Each number is 500 + 50 x the weight over its row's rms, rounded and kept within 0 to 999. Layers, rows and columns count from 0. Numbers have three digits each. The size before them is the row's rms in percent of the matrix's.

# layer 13 MLP gate, 704x256, rms 0.0884, rows 192-383, columns 192-223
097:494451555439532448417536513445501485506519484518488442516492527574605567407552507484472662511369
103:469515530541534518561532535591550498502413484448536527507498543489438533526449464560542455512569
106:591531508503479466584495482497573561434558542470464478464459566483543501519482491500533408450482
102:546511422536467525448429483541568525443418520455464481475428575522454463608640528431495576566492
104:485512567518511538415501656551553520466539539478520455415604501505488557556477484512476441466475
096:564480505485456450540516550550466515480499488487488453480506466523513511482648508533547479474557
100:448638478475618549504492517533528420523483449582633570499582495576480525435455466534542502453546
098:494538608501496530509424445520533586477510556517586470448420538534525554476519554499493476482591
095:552508522472401474504579481456590501460463469466481424438568522581604507557581492487534590531499
103:464452459581408508604452523549561513511527557478527628455507505485503550465471590434539551473537
101:479469568530536447554464519465533472460537478505546499540436506508499565529484494465494401457510
097:548411541512537522521599477526444451444480553470485411494463472459489505482501480479487457548558
099:494528502585516487517536440492459487386401463538464489469563565490491502404540561462594569448517
098:518520446415531466491430466546518511501439382547510460516520414561472557536432497545428486513492
109:531464447531440381546458480453633502445433523468427467541429453575524510499450588483526609530540
104:546538483599445451486419482419452504473471507489550494488440435521414521501432540444432542513485
109:525518399584434383461540461560541501478377586541473523545564481504564517459431587450514464514415
105:525504527476569517470569512512515468487536546522496510514464498478501560555453516433479419549532
094:495474494435495547487635484433623352559559513525563554503505513452512501446477477550477486436538
091:602600573530475473461447427577478437490449511505521466556469531569486456473512477511538496398455
094:518448503506510566550467584483559581482509613478483534489554499476534482435436488455483499542466
102:479436412440547521457481492500494474499532484414495466514443555454492545533530383459448426549444
098:474537553562520435467477487601521509457409463478562479491561495530451541497504537509528455514448
100:519553487530435468584413570528500395521539515486490494524525516434485604475540393563492466456452
099:569510447526454486395510551559518433442497473561412452520519531506507547495546531492478476478510
099:570478567515475475451400593527477513402402494536562455431466507504545552490507495513470556545463
094:515560521538416422486484555473588456525439462485495450497471561547467515536468573503553431488470
101:394481526505590473479505514541492539501502472602481502471511457416439477613434511565519493530515
104:511541542438544490423490499490445412456394494451581514542488461527476533443498536485499482507519
100:499477404587414442480445449451592530431501466446451474507517472553521463482446489387530503508415
104:489520560515438451512512472560496493547473481514465537555526475455449523449499532472467487433529
093:504545444460551537589600393485504480479396528517471409475478516469556534598440512500430582439520
099:553535449476563446482462488443600539461396462622401472398557444572511515457509460593415538392500
106:531535473518475441462481554493558401475480524557506503534558457510473495490493470525500482488486
106:465558496498554543500448566567555460535533498526480564502551464539376588589476508566505482562464
103:659472569471527470413474469512539521505460507468512484446458452427559581504557514467463568531607
096:448450565459575547501456445498501402523552536474577464599523440480531564519546490499516578510553
104:604498504521475478467507573569480475490444524480578463441543498420408614490492543547443405585445
097:487478547578526481564485475495490398432519435483512488464448483482537544464503498472510529563533
104:473572504605498422462473480413506537448520500551503535499568542485438535564518581514508459429450
099:500492484584593539551547511528467429459441516523456527555516520467468523413480482491552448531428
103:532427475497499528487511544492498506483431592461547534487507513508519591509461517562576529468520
100:568543491556532540524550568535565429468488558548511532586479524526501528518436525513466476530465
104:367485470500470469470464508538485412406460472560425451467535437508411492454401506422503506586468
098:605503530441513468542456501522485456440431644503511527463471371475452532533579424403454515548406
098:521432516529462457490535440456525553503437547417498430489452480444478536497527363546457504437536
100:497360628604536463444484524596474518443426498567487426552405482494494506545520457405477459507394
097:487491524477508497518537551491525509512547587460524475447575501518509478442463347386469531479531
101:507435504560423471428488616465584390495419498503467517460442485365471493362470623506529466586545
099:569547490534529476490506445466515409455575484454518477525438499477521470533530414402454522543418
098:550505565459517491497482440443599416494508457529502502442556554610610503533440558461504377498560
095:641431537513511482403480476579530502525456539512522441584500435516471584377556520513429459585424
106:471437629496525469442475557499505453471514496507534541408447411447381492486488575538499548574493
098:558489645527509522401566449517496572498525507560491515524502472463519571466447509478533482543355
100:472475484526496575485490411520496529488554505460499432568477543491504497497499500440418500515511
099:530536551480449467522475482436436521416460565481547501482458454571467579498466422552461487442530
102:520525565478504504377532451520590459531461526487497496470628463398437487461468541509519404538453
094:428465486569504515461565515526447468459481444483527501526528571505490518573454452507492486341361
103:517476501584396404480554553536481486532487466454569518459513487524465572462556471457457543478516
100:578437503483487517473437499508544489515426458558499500465506444579424459558495537427570470532471
101:560582522585477459447474443522560484483435529492377515449485508517608592509462526438472472522534
101:473476551546479514467457542549526456478456387492574491405401463472457508563463528456440470473541
101:448522439576592536453523561517464528470585490544517451467537456503484475544437435451520529465539
095:535515521527437412496482610620560562547465489522503491462537502470543432473505511482583485439358
096:481529494511436551497546534394600545488410439517485453469533513544497568492586489493470509492450
103:440526518524391484600501507548530467418501583397494589491463488607495533527538498466536490544459
098:488407486482439531524607553513509448510489540485555453563332421476584526456444467523531430470356
095:529586496492401398442434362516432419551477501441574504447514513478484507465443528543505460553563
096:502501470444557505541496583437511434454531553559570456542557478396465533494519531453491505486559
102:505465494603521462464509542569547500363480503486585489473484579487485546472445496412463503528466
098:494536494465494579472541556507522498408526420545445495505476504558458564563413509594536499514533
100:504454498492509539419472575446527551476556577529481577458526520479468482417469613528415528457530
097:394475402479492452471492482571502449526433470535475519479488473465403556541490487435454565511495
096:456460513496482426471476547459445435534551464483516578488463525493501535604507575518471539474489
104:500534505414482468418374451460570503430499509574502461448531562491559575519351560430584448510524
092:515453510491532515532480524572478503413452532493449555469445550476538488565450524560454440555456
099:533570437550610454500573556451495400470519519595454466466554519471484514440530539493479516494447
091:548469504589458535494634417533486505556445517454435390511517507467518588555512483666490487559462
095:475506465536498516502559375456521506491426368618392417497450462455461544552406550412553486489401
106:491497517484432380365479487534527527502525424585467501476505540487474528455492498485534459509472
100:541520473446504535487532475531457527532512511531420511543441471488573504487507496497494516522466
114:516527477543491494423593541575572496473433460549501560520556489476508620497580486550527421460504
098:487492426513607472481538549490484419487466568523519457526620490452450538405422464520407473673455
101:400552508496405523446510522602598573453570523476560540491578489502455526462491413445599534466536
107:564454548532412561444555508481545526471360459516542421489539437451480544449597563501419431502378
100:505553455441513493435455532517455498544477542573468412369463493494572489465513491527423478497441
099:539491466468535532407474555490520465384465452527537475506428416483526520488549491413450487428500
103:565456511571462502538578455540531498548435573529444536517405569482502553498496429450487474475512
092:425462484487576474417523501478466591592568416522481470477553446497533584474588484485440446528556
100:531542543445466547468470443448533536380461400484521541555492398523507471510597574498590562479488
094:480584471502474405538463551553563541438546499511492473476546443487517461487474546519560450483483
103:532495454536495512469512507556483478441468519526507465538490490554491497465527554518605452567425
101:637490398609520439536441484516511464435540488487467456454468580567479508375588399537516398475472
101:487611444554625424414467576533483429433410533530459476452418578471452508498517472491570469446508
099:423477442473443434467550592431558338440428503490514488515485488515490498421420441550439461490476
101:578539505552441533502451490475402512485473547490525434506501501568468537482576539482399504567443
104:440510517381503501493472478442512444519538512550464615467490461598506532546467522451587523480571
104:465542514511474439507470414637559529416486528450434574456462457429545539503524461468570477533557
103:547495576463425536533495498581560436457400587355525547428540458444521515553504509497578533381535
096:593538454619525582486570452524492548445507508532499468479494367483570523474501518540480502489550
098:400551516533511601485469442482596522535538464558537483454429458445424562499479463501553490456544
097:571484470544390536484442453561474522513462490494515463345539532584470526439438507496513455447563
100:510487466461465545482487522577455508532469521546474492492522441476462560449438551507514522541513
097:505415487452551480460444538483594516456449491532449473539518494476577498490548544493537411528420
099:483515464543465560418541475424452473608545529535454502375436425557455482513497465451448409468505
099:438508524509518451433512507456613474601484484470498531462448476501564594449383526427505492467538
100:498521451411508547520495519475551466512458464508531467474533449476476615492443549453512450523549
099:538466596543481588488505495443424535517358424470568437455522415532477602585504517585495459498484
107:448543529491479509460557448468464438492473519459482511501457413483483612508460365494455481467505
102:532489549414536490466449520492569498484567644508479434459476526491506515538468540471450487468559
090:432423460563486532555522479525484459552547656490454598461607463509515462516500510479488552432598
102:462608478528514544447445600525508466490551475555528479569487565468409598502547553478532493474465
104:623576527468494463452559526527521437508441515582402497433484463495478496441417550477442484523492
101:524514568592433390619424459502541434467509504583489543535516529560444540526557487514545607587550
109:516507599490491480472557484531544520423590483486495530484451483495391405457458395461488502525424
097:529397497624461493474429449519529463495585508498489528496530464529430552538541476527486529473463
105:467551417490489516515478569522592480411494518441466506443455499544527539546465541454532440564466
103:497537560567521516545445478484586431482496540608528532447561475459529621513556471374438549453461
102:495561524480412453496498571583506540535551490579414519483505510439448561581538498439462477523592
094:552527470527472468553479457477464383466529468516392568466525506463467558555484526498413528446480
103:495492455562423471493454520514546504460410432566433471467439590451516417514442480420521562563440
097:387576478604567525376558517494645518488529494522503512510490414422388493512497553519534491437535
100:517538534484505438548524524468518416556548407509458495473506466492489422474520445558529465558541
102:489521543517539476520597493558491470556420417456587526405487497474476554528472504520477457439524
097:522580486524515495457447517504530460443465521533458422406519525424463518442532501509512469430615
098:449453446505521482442605538500526475473494520516581476498516509596532504581484481445402539449446
095:581545512581478524392503397447559494598506585346485539460478454425434567495496515427422510633536
099:468453592554506463469466517573453489485480435421502496545470543460518531407532451450572526532513
104:571485560489603471477456502469491483448487521473540445475613496454467554448455512581570610449446
101:521583476483515488521536524481530498522473386553503481517533498498484472528475581500471440537428
103:471515549501515550546377543470449331445462485539483513497500505368533448489534578493516432409461
101:583579470432468444425534466412542493559460532497421455533518541484479496578526430393492390507484
094:542529549557421414379482581496483475525570482528554471529568522521518550509480557500517519481493
098:541476498445494556458490539503525523512413455507581478462554510445436520457555473539508552435512
098:517462488482485526532507516455402528562412503552555554419517526527464485505518477487484594427451
096:531594449508488503476389532581484533466519434540502452396492534502474497463452502573462457482547
099:610544518513429603438452502514497406501505525513455519440500487480522443487535526498384592503564
099:537507589429525447411517493503386464415534489418467422516537423411586557494571477445526568458347
093:498522462464544449441456527526482553398517499532438390495525439426439531453570449482443480500469
097:501544572489520423474489474507577507490465502435540508509540471474504471559479480483458463496624
101:463502504477523443556547483460511507511549444520494524440541475508441596464463440464612490431465
101:534514589558486437484484610532471479440493511535480455571395506409467473523486510402452469474493
100:467456515486413461477580535527458522535440575515506543508589519416463604543532432622517529516429
099:501454596458487487469455535507535576493537433499525498488556502482514466515439511491567458431393
101:389547467521494492468386523561549453500506547520512513496520447568531502496465468466474454507519
095:488481464551530570486459609537496540484461509520452522510573438556425507364552580473538538514528
101:424439462425586509411477503443575462503505515489464500462489503512427633483450506440512513443505
101:497527506573465425437437510493562430499430415505497480446445408531537460523481437486504413492504
101:547500548521475496481559411476536507471457502433531415530555574496442578440540476464487512443488
100:525437479552553414500524433483478386479575570553442521572498470591484491547503502390489608556510
093:554474528522557554484576421561484475456391491532583372489444485534544631582503413556604490431447
097:516496410520529421500435505502520395468517534557532434520421464577495499494406515448507522589489
099:544480534442421547481522506551485392500428560517483468436511488574557556497411440487438426437523
091:517517557458489448553422471519558448568560497594480505533504525576653457475434469437519540512509
098:444473511479451510482425446478400501525543450535533501514559517451490432523511420444508562494563
098:559522478522491458364468429530564494479491549553458383429474423489572484490482616426566511544488
104:499481467480513473515606549513443476446392570517544431453461533541453530426547460417508647617512
097:480537537477398459434433580467444535478440529546440588508534457423468548519444499520556415436417
106:454529557475508445455506468516487556446540515412515508438429555504408503504489503486512514427521
098:531488513564601431428524501558514438530469570622425570546554449492589560446370554517439494439514
102:499520563539497519438426443525455518483527522510570531394498479419501544500486503412551508586446
101:453527512562503474561504502534550426502446449505582520554461370518531499487513572516510480533365
102:512518492608542486495496512486433378480465504472586468581564428545529550504475436483532397466481
101:485572461486515449478435474527559365492506516558532604519409527579453525471508532460484513502523
098:424467588540541450525524405606572498494469512523503515489557498426561546442538451557483467509485
105:611515539486518584487521471544552529505493554471497532384401527512519610563487505544539425515416
093:544585569470512460489584556536627513460539556504560533534495541513564517445621478476481520534412
097:479556443530458457453467533560437495463411516580527498443493442509523507508492473534581532502513
107:503508565593447411472488454487431474499426537483488492497487450507510529465476541501543458496434
102:543456437568495460468503469514465475507545479569458484570467362480506536562609496400543520538509
093:496628552543501453529552515601505589458502442628521431470471517443490543555470432464481462383433
104:581496438524486432449512499542516452428527516485511497521487482555421508473533502519471490471522
102:438488501577472479515455565575474568406576480577492534503589498447475544447553559563572461471476
103:491597534645501510451468438496506496418430567503505520506511498438533531523477538543529457408529
103:515646487415541488497555538465546522510431505544447463414510491478529489506480543426484492444410
102:499485535519481493510497434517553547486522532447554485484539425470536498424516466433638448525476
098:507527575565472525477504533551554515521473462513499402539582539497412546476465475581445578452507
100:579461501465555456474569499472413473467458447572487459443559569527432570479571517575472502494483
096:475509517595440564532555496512445502507445574607460444485521538473568578522439485554471521537436
098:505540463527508420416481569541473565424474538534465419402546497443425550527569487470535449434539
095:537528507512425461538516491527530569415419570463542481433497475580508464589524327559545474422514
097:477511438502535494533442433428434448520466568410473492498449466591488475467488451496578469507446
101:493577436477533417578430531538611533468509394551519490536555528508470550533465434401457560442597
100:564515413492503530497465473566517560514532526489522571567465467531494514513504565414506495523489
098:555491497515558499424485481498524530503484465557550429512400598501574520554470483547601426465513
097:491402452602455503451449515499530582507497495519445489463498537466475374473569435625422502486436
101:489525482524561494495570511493497468461523437472428475595473519442527477527539538549480449508463
099:610575541499480536552519492505403555465508446541533447535410509557412497473523592536503418476434
100:557453447476460445441533437519607559424508501514476464435508485589481537512480510521399538523502
100:460522443485483495446487553539550429459481527504468496511528415583562561555434483417541467519461
094:494514534508533492470487442486452473447537532470521555466496530534459607606489530537544477529423
097:509534503505464475458516498505549468532431532414507494480533360493468547432506442414437516580494